From a checkpoint of a small transformer trained on Wikipedia: 14 layers, LayerNorm before each block.
Each number is 50 + 10 x the weight over its row's rms, rounded and kept within 0 to 99. Layers, rows and columns count from 0. The size before them is the row's rms in percent of the matrix's.

# q: layer 5 attention query, 320x320, rms 0.106, rows 28-33,91-97,155-161,219-225,283-289, columns 240-319
# k: layer 5 attention key, 64x320, rms 0.109, rows 27-32, columns 240-319
q91 110:51 51 46 58 50 52 51 51 45 52 42 69 75 34 64 54 34 28 53 46 51 58 41 58 51 38 61 40 42 36 39 45 45 48 49 57 56 41 35 48 57 43 33 33 42 55 51 48 53 50 57 74 44 55 51 40 35 47 51 60 68 39 30 61 60 72 49 46 48 42 51 57 56 53 49 47 51 64 34 54
q155 096:47 43 36 49 44 60 33 52 64 58 41 64 44 48 55 49 41 38 42 56 44 51 59 67 64 44 52 34 50 57 60 43 61 47 37 51 52 46 44 44 58 49 34 56 61 55 52 58 56 48 41 51 39 60 44 40 44 60 40 60 45 48 38 40 55 58 59 55 51 43 61 55 47 58 44 60 62 47 45 48
q219 105:57 45 21 56 55 59 60 41 44 46 42 51 47 23 67 49 39 37 39 55 43 43 56 65 60 46 60 36 58 60 49 42 47 57 50 43 50 62 58 53 56 62 41 43 51 80 50 27 41 43 55 53 53 60 50 53 51 48 53 58 62 45 64 55 48 63 45 48 35 53 52 47 41 53 60 54 54 50 54 47
q283 081:44 47 49 59 38 40 48 49 55 67 47 51 35 46 66 58 56 47 47 39 51 31 60 66 55 50 74 16 41 57 56 29 55 57 48 57 46 30 46 53 54 44 28 54 65 47 50 51 49 43 44 64 33 46 38 43 49 40 41 61 68 39 34 55 52 52 55 50 44 25 58 43 55 44 54 50 60 51 52 30
k27 104:54 66 45 60 55 58 42 61 49 56 60 57 55 27 63 60 33 55 44 38 48 56 60 53 54 41 49 44 49 57 42 34 45 57 51 51 52 48 47 56 42 56 38 43 51 57 52 44 55 32 49 43 52 55 61 57 44 57 61 61 50 58 48 43 53 62 45 56 34 56 57 59 45 62 43 60 52 48 43 49
q28 114:67 45 47 44 37 19 29 53 54 39 49 56 51 66 57 52 53 49 50 56 66 53 45 52 48 44 52 42 44 46 62 43 60 58 62 49 37 63 35 55 58 32 47 35 59 51 36 51 51 46 53 61 49 47 48 63 56 46 51 46 47 53 65 62 41 48 56 44 56 48 57 54 43 50 51 44 43 46 62 52
q92 098:70 52 39 42 48 34 41 55 53 64 41 53 50 50 36 45 38 53 49 43 43 50 37 42 41 63 53 46 56 57 52 34 57 41 62 52 55 59 42 55 54 58 38 33 46 63 54 50 47 44 33 44 45 41 61 51 45 41 52 26 57 50 49 49 47 61 41 64 62 59 56 35 51 56 40 38 54 46 47 41
q156 092:51 54 46 44 48 35 49 58 55 59 41 54 45 55 50 47 56 41 64 49 73 44 40 45 55 45 49 29 51 77 52 35 56 50 52 40 28 43 41 57 59 26 49 34 46 49 46 42 60 66 50 55 51 39 59 36 41 51 65 47 55 53 48 54 56 43 51 50 44 61 43 68 54 46 42 53 50 51 58 46
q220 100:66 36 55 62 54 30 54 53 66 34 49 63 48 77 57 45 50 57 67 41 70 48 30 56 54 49 45 41 44 49 50 34 41 50 67 56 50 60 40 52 70 39 45 46 26 61 31 41 64 66 41 69 53 44 48 57 59 48 32 40 49 53 66 51 50 55 52 52 61 51 42 38 56 48 52 58 38 41 59 58
q284 085:57 47 67 75 37 61 31 45 48 55 42 51 43 50 46 51 28 44 64 39 58 59 50 72 57 27 43 40 42 59 53 42 53 59 62 56 27 57 36 50 48 32 41 63 36 49 36 55 52 54 59 51 39 45 51 45 48 46 46 42 50 51 64 67 55 67 40 55 34 56 50 48 56 61 55 32 46 33 45 44
k28 105:63 44 55 45 46 29 60 48 63 47 54 54 49 74 45 65 54 50 65 40 66 58 49 42 64 44 35 53 58 50 60 31 48 49 65 48 54 53 35 48 63 39 51 23 38 49 38 47 56 58 51 82 70 51 47 42 57 48 42 40 38 48 43 54 47 46 45 44 60 74 50 42 44 50 48 64 45 54 56 43
q29 118:59 51 55 46 56 51 52 59 44 30 49 69 56 46 64 52 36 65 53 38 52 48 45 74 52 53 71 56 29 51 51 56 68 68 49 41 45 37 56 50 58 41 42 39 39 35 45 37 48 60 46 52 64 48 46 57 56 51 54 51 53 41 51 49 55 62 53 62 54 38 51 36 55 51 29 41 39 40 45 31
q93 097:51 59 39 58 57 57 69 55 53 40 46 45 51 60 68 60 36 48 53 56 49 39 50 46 33 49 35 31 43 46 50 54 49 56 51 51 42 37 38 38 52 46 70 46 54 52 51 55 54 50 53 50 43 44 57 42 42 51 47 62 45 46 54 60 56 45 31 67 56 52 38 45 54 53 23 26 64 64 67 48
q157 087:54 50 42 53 35 37 53 67 60 42 46 75 63 48 69 47 40 63 59 44 53 45 51 58 50 37 39 43 36 51 35 49 64 43 72 56 26 44 51 41 42 52 36 57 51 35 29 74 47 30 63 42 43 35 47 56 45 42 55 67 56 43 61 59 48 67 64 63 44 53 64 59 51 57 46 44 70 50 49 46
q221 109:54 68 68 60 50 44 44 54 42 48 53 60 60 44 52 43 54 44 42 49 45 57 47 66 62 63 66 43 48 54 52 65 58 71 54 55 36 42 38 46 42 36 41 45 41 42 47 55 35 66 60 65 50 45 57 47 56 46 70 38 48 57 53 56 63 60 47 58 35 43 53 35 52 42 48 51 49 55 55 40
q285 084:61 49 44 58 48 46 59 45 61 32 54 65 34 57 65 42 36 60 49 42 63 37 58 51 70 47 32 54 50 60 42 60 30 52 31 44 31 54 26 34 45 40 45 55 36 43 38 55 59 30 36 58 46 55 51 51 46 66 47 52 61 60 58 41 63 54 52 58 56 35 60 52 61 46 41 55 65 51 45 50
k29 107:53 59 42 47 50 35 43 58 34 38 62 70 64 53 57 38 62 52 33 40 46 69 42 59 55 34 59 51 44 64 47 77 58 63 37 55 27 52 40 35 46 41 35 36 46 38 32 38 42 57 43 48 44 47 48 51 51 35 57 52 52 52 44 53 42 64 59 48 39 38 50 48 42 58 56 56 60 59 48 38
q30 111:45 34 58 45 57 52 50 66 55 60 51 54 44 60 53 58 30 44 56 56 61 58 42 48 77 37 51 45 40 59 49 40 42 50 41 53 49 62 37 51 67 26 50 54 49 37 54 49 71 64 62 61 52 56 66 31 42 50 51 47 56 49 39 43 57 55 37 37 47 57 57 50 38 45 48 65 76 43 64 65
q94 098:67 42 42 43 41 55 56 43 38 64 51 36 39 47 55 37 46 31 50 49 61 59 36 44 79 43 54 56 52 50 53 56 59 55 46 55 67 46 39 41 69 48 38 52 46 59 61 45 65 43 61 62 60 71 63 42 41 42 56 44 54 43 53 52 69 47 45 48 47 63 52 51 36 52 61 41 46 29 65 58
q158 085:55 36 51 52 33 39 40 56 57 43 43 67 22 51 55 49 53 37 31 52 43 50 50 56 48 50 38 46 34 55 54 41 50 48 58 67 53 45 49 50 54 37 58 50 54 55 38 47 62 65 49 51 46 68 43 57 52 40 40 39 51 63 47 54 54 55 34 74 51 52 50 25 55 40 65 67 41 46 59 47
q222 105:48 33 62 56 44 51 49 46 49 58 49 52 45 56 58 44 43 34 42 65 79 59 44 57 66 44 53 57 35 63 43 51 56 66 54 53 55 58 39 37 55 31 50 65 38 45 51 53 56 58 64 51 59 57 46 45 41 41 43 47 66 62 34 64 75 56 41 41 63 59 54 40 33 40 54 61 64 43 42 45
q286 085:38 50 35 28 45 52 56 52 46 40 45 74 42 52 57 57 54 40 42 51 52 35 72 41 37 44 50 63 40 42 41 46 69 41 52 57 53 37 53 58 38 57 47 45 61 62 65 50 43 61 49 52 57 64 59 53 43 57 42 40 45 59 54 53 52 37 38 55 60 50 29 70 18 50 41 47 39 59 47 47
k30 111:46 41 51 61 48 73 32 72 62 54 28 66 41 60 59 45 55 39 38 72 64 56 50 50 61 25 41 50 44 53 37 43 62 49 63 45 56 48 39 42 68 30 54 69 54 52 40 51 50 57 55 52 55 61 57 42 48 45 52 35 45 68 48 64 67 61 41 45 55 63 53 45 52 45 49 55 49 49 53 52
q31 113:36 52 51 45 60 51 49 51 62 53 39 64 53 55 64 49 53 78 34 57 55 52 67 57 54 48 62 58 52 66 43 51 48 40 49 66 64 71 47 48 18 66 38 34 54 49 50 56 46 31 73 50 46 65 50 69 56 49 56 47 46 61 63 29 68 47 45 49 34 46 47 41 52 52 46 66 53 53 53 47
q95 098:36 41 40 50 60 55 70 55 54 43 42 60 51 50 67 55 48 67 41 49 61 76 65 66 38 48 63 40 43 37 38 61 37 50 47 61 52 49 69 52 48 56 38 37 66 49 50 60 46 48 70 56 55 47 39 50 59 52 61 63 40 48 47 42 41 43 61 49 41 46 28 38 40 56 52 48 55 51 57 54
q159 098:44 43 54 43 50 36 63 61 31 33 48 44 56 37 58 52 46 56 46 34 57 59 39 36 51 44 44 54 44 33 45 49 30 60 62 62 32 47 73 47 33 57 46 51 60 32 53 75 41 57 60 58 49 48 50 40 40 43 65 57 42 43 43 45 50 55 52 63 48 38 42 33 51 53 53 60 46 69 51 39
q223 108:62 62 46 29 55 51 40 72 51 75 33 65 42 47 56 41 49 72 45 54 53 53 61 53 62 50 50 60 54 52 42 38 71 38 57 49 45 49 51 56 36 64 44 54 70 43 59 61 28 48 56 42 59 66 53 56 59 37 58 60 30 45 56 43 48 44 39 42 28 58 53 37 48 41 60 59 38 58 45 34
q287 083:50 41 49 38 61 48 49 53 59 47 38 51 45 52 55 32 50 48 30 45 57 66 60 49 53 36 46 54 57 60 47 45 50 52 53 63 51 51 66 52 41 47 47 63 52 50 43 54 42 56 63 43 26 45 52 56 29 40 35 32 21 44 51 47 52 53 65 47 45 55 38 49 41 51 51 66 54 72 43 46
k31 097:45 61 54 33 39 40 56 52 60 46 47 59 52 47 58 54 55 72 34 61 46 53 60 36 60 59 54 41 66 50 44 40 64 55 54 38 43 51 46 57 50 59 39 50 55 48 60 64 40 47 58 46 47 59 56 62 51 48 54 60 51 43 44 39 43 56 52 38 39 49 40 35 51 63 48 67 37 54 42 51
q32 115:43 43 62 50 49 64 35 67 30 42 54 39 61 46 49 51 44 62 40 64 59 35 41 50 45 50 52 46 39 68 43 58 39 43 37 56 54 60 48 42 32 44 47 59 57 38 44 56 61 67 43 50 47 55 55 59 56 50 71 39 49 23 37 22 41 43 34 39 76 41 57 44 61 63 60 59 53 59 62 43
q96 094:40 50 63 43 61 69 45 50 48 56 47 56 51 43 36 55 60 75 46 56 51 38 40 35 63 50 45 56 36 67 41 79 39 37 39 62 57 50 52 47 46 53 66 41 59 61 57 47 44 47 67 55 54 55 49 59 52 36 38 54 63 48 32 39 57 36 60 40 52 47 34 56 63 43 56 56 36 49 62 49
q160 092:47 50 48 50 50 22 61 48 61 55 66 39 47 54 41 51 50 48 51 69 45 54 34 40 41 50 51 21 26 37 57 53 55 42 53 40 74 30 60 49 50 65 49 38 37 55 38 63 44 50 64 46 46 49 48 47 62 58 47 54 57 55 44 45 73 42 44 58 60 58 50 46 56 49 49 42 45 53 37 57
q224 102:46 26 55 60 35 60 44 60 37 52 43 50 45 48 57 41 54 49 48 53 55 53 40 34 42 53 59 63 49 67 46 47 62 33 31 64 56 52 56 56 30 49 40 47 50 45 54 53 33 62 40 45 52 49 45 49 45 52 34 46 56 57 57 56 56 51 54 65 53 59 60 48 73 47 52 49 32 38 38 46
q288 087:50 42 48 42 51 49 53 24 45 77 48 71 53 65 58 56 47 40 49 60 46 68 44 39 35 51 61 62 36 53 48 57 32 50 42 48 54 50 39 34 53 47 31 34 39 51 45 44 60 46 29 46 38 58 44 45 44 32 42 36 59 56 40 69 55 59 53 58 57 41 50 60 60 31 48 51 44 51 49 49
k32 098:24 45 36 38 46 64 40 68 56 43 46 42 57 46 35 59 46 48 52 53 45 54 42 62 39 55 56 46 55 53 50 65 54 49 48 58 54 37 61 54 36 51 60 51 48 46 52 63 55 35 51 51 52 56 61 29 58 63 54 25 42 50 49 57 49 60 58 54 55 65 62 43 73 61 56 44 43 45 57 41
q33 112:53 34 57 45 44 61 66 51 47 47 48 60 47 35 63 65 52 47 50 49 45 65 66 28 47 38 46 45 43 47 60 36 43 50 58 45 44 50 41 49 37 51 39 48 49 47 61 62 64 64 35 59 46 58 49 41 44 62 46 57 54 47 42 39 62 53 38 54 36 53 62 41 72 55 45 50 48 24 54 58
q97 098:41 42 39 46 44 47 45 36 49 45 58 39 58 54 62 53 43 41 42 48 53 66 49 60 41 48 47 51 58 42 50 47 24 55 41 50 54 65 54 58 37 46 31 27 57 37 40 55 40 27 60 46 51 54 59 30 43 58 43 62 47 50 54 48 53 47 39 62 36 50 54 46 54 51 56 44 48 35 61 50
q161 087:49 46 37 44 53 26 54 28 47 57 58 58 40 42 68 62 48 41 61 52 57 49 46 65 50 45 50 44 63 52 44 52 33 50 41 49 60 46 55 51 44 63 40 39 31 49 38 56 51 46 80 47 36 65 45 48 30 86 33 62 44 56 62 29 63 50 35 38 47 50 47 47 43 55 59 43 48 64 36 59
q225 102:67 44 60 54 36 65 65 35 36 52 49 61 29 54 74 56 51 47 40 53 49 60 49 41 47 41 66 56 53 38 65 39 48 42 47 38 46 78 46 32 49 47 38 62 38 47 43 59 43 39 39 48 53 51 59 51 37 65 44 36 52 51 48 51 57 55 48 42 55 80 53 33 52 53 22 38 41 45 62 41
q289 084:57 53 55 39 41 50 60 53 45 45 64 52 52 40 65 49 47 48 62 35 46 33 44 50 54 72 58 36 57 55 47 54 51 48 57 49 44 47 54 49 42 60 43 74 53 67 55 49 33 38 52 62 43 49 56 60 33 59 56 64 66 38 49 45 39 50 52 56 33 44 50 50 50 46 53 43 39 50 38 39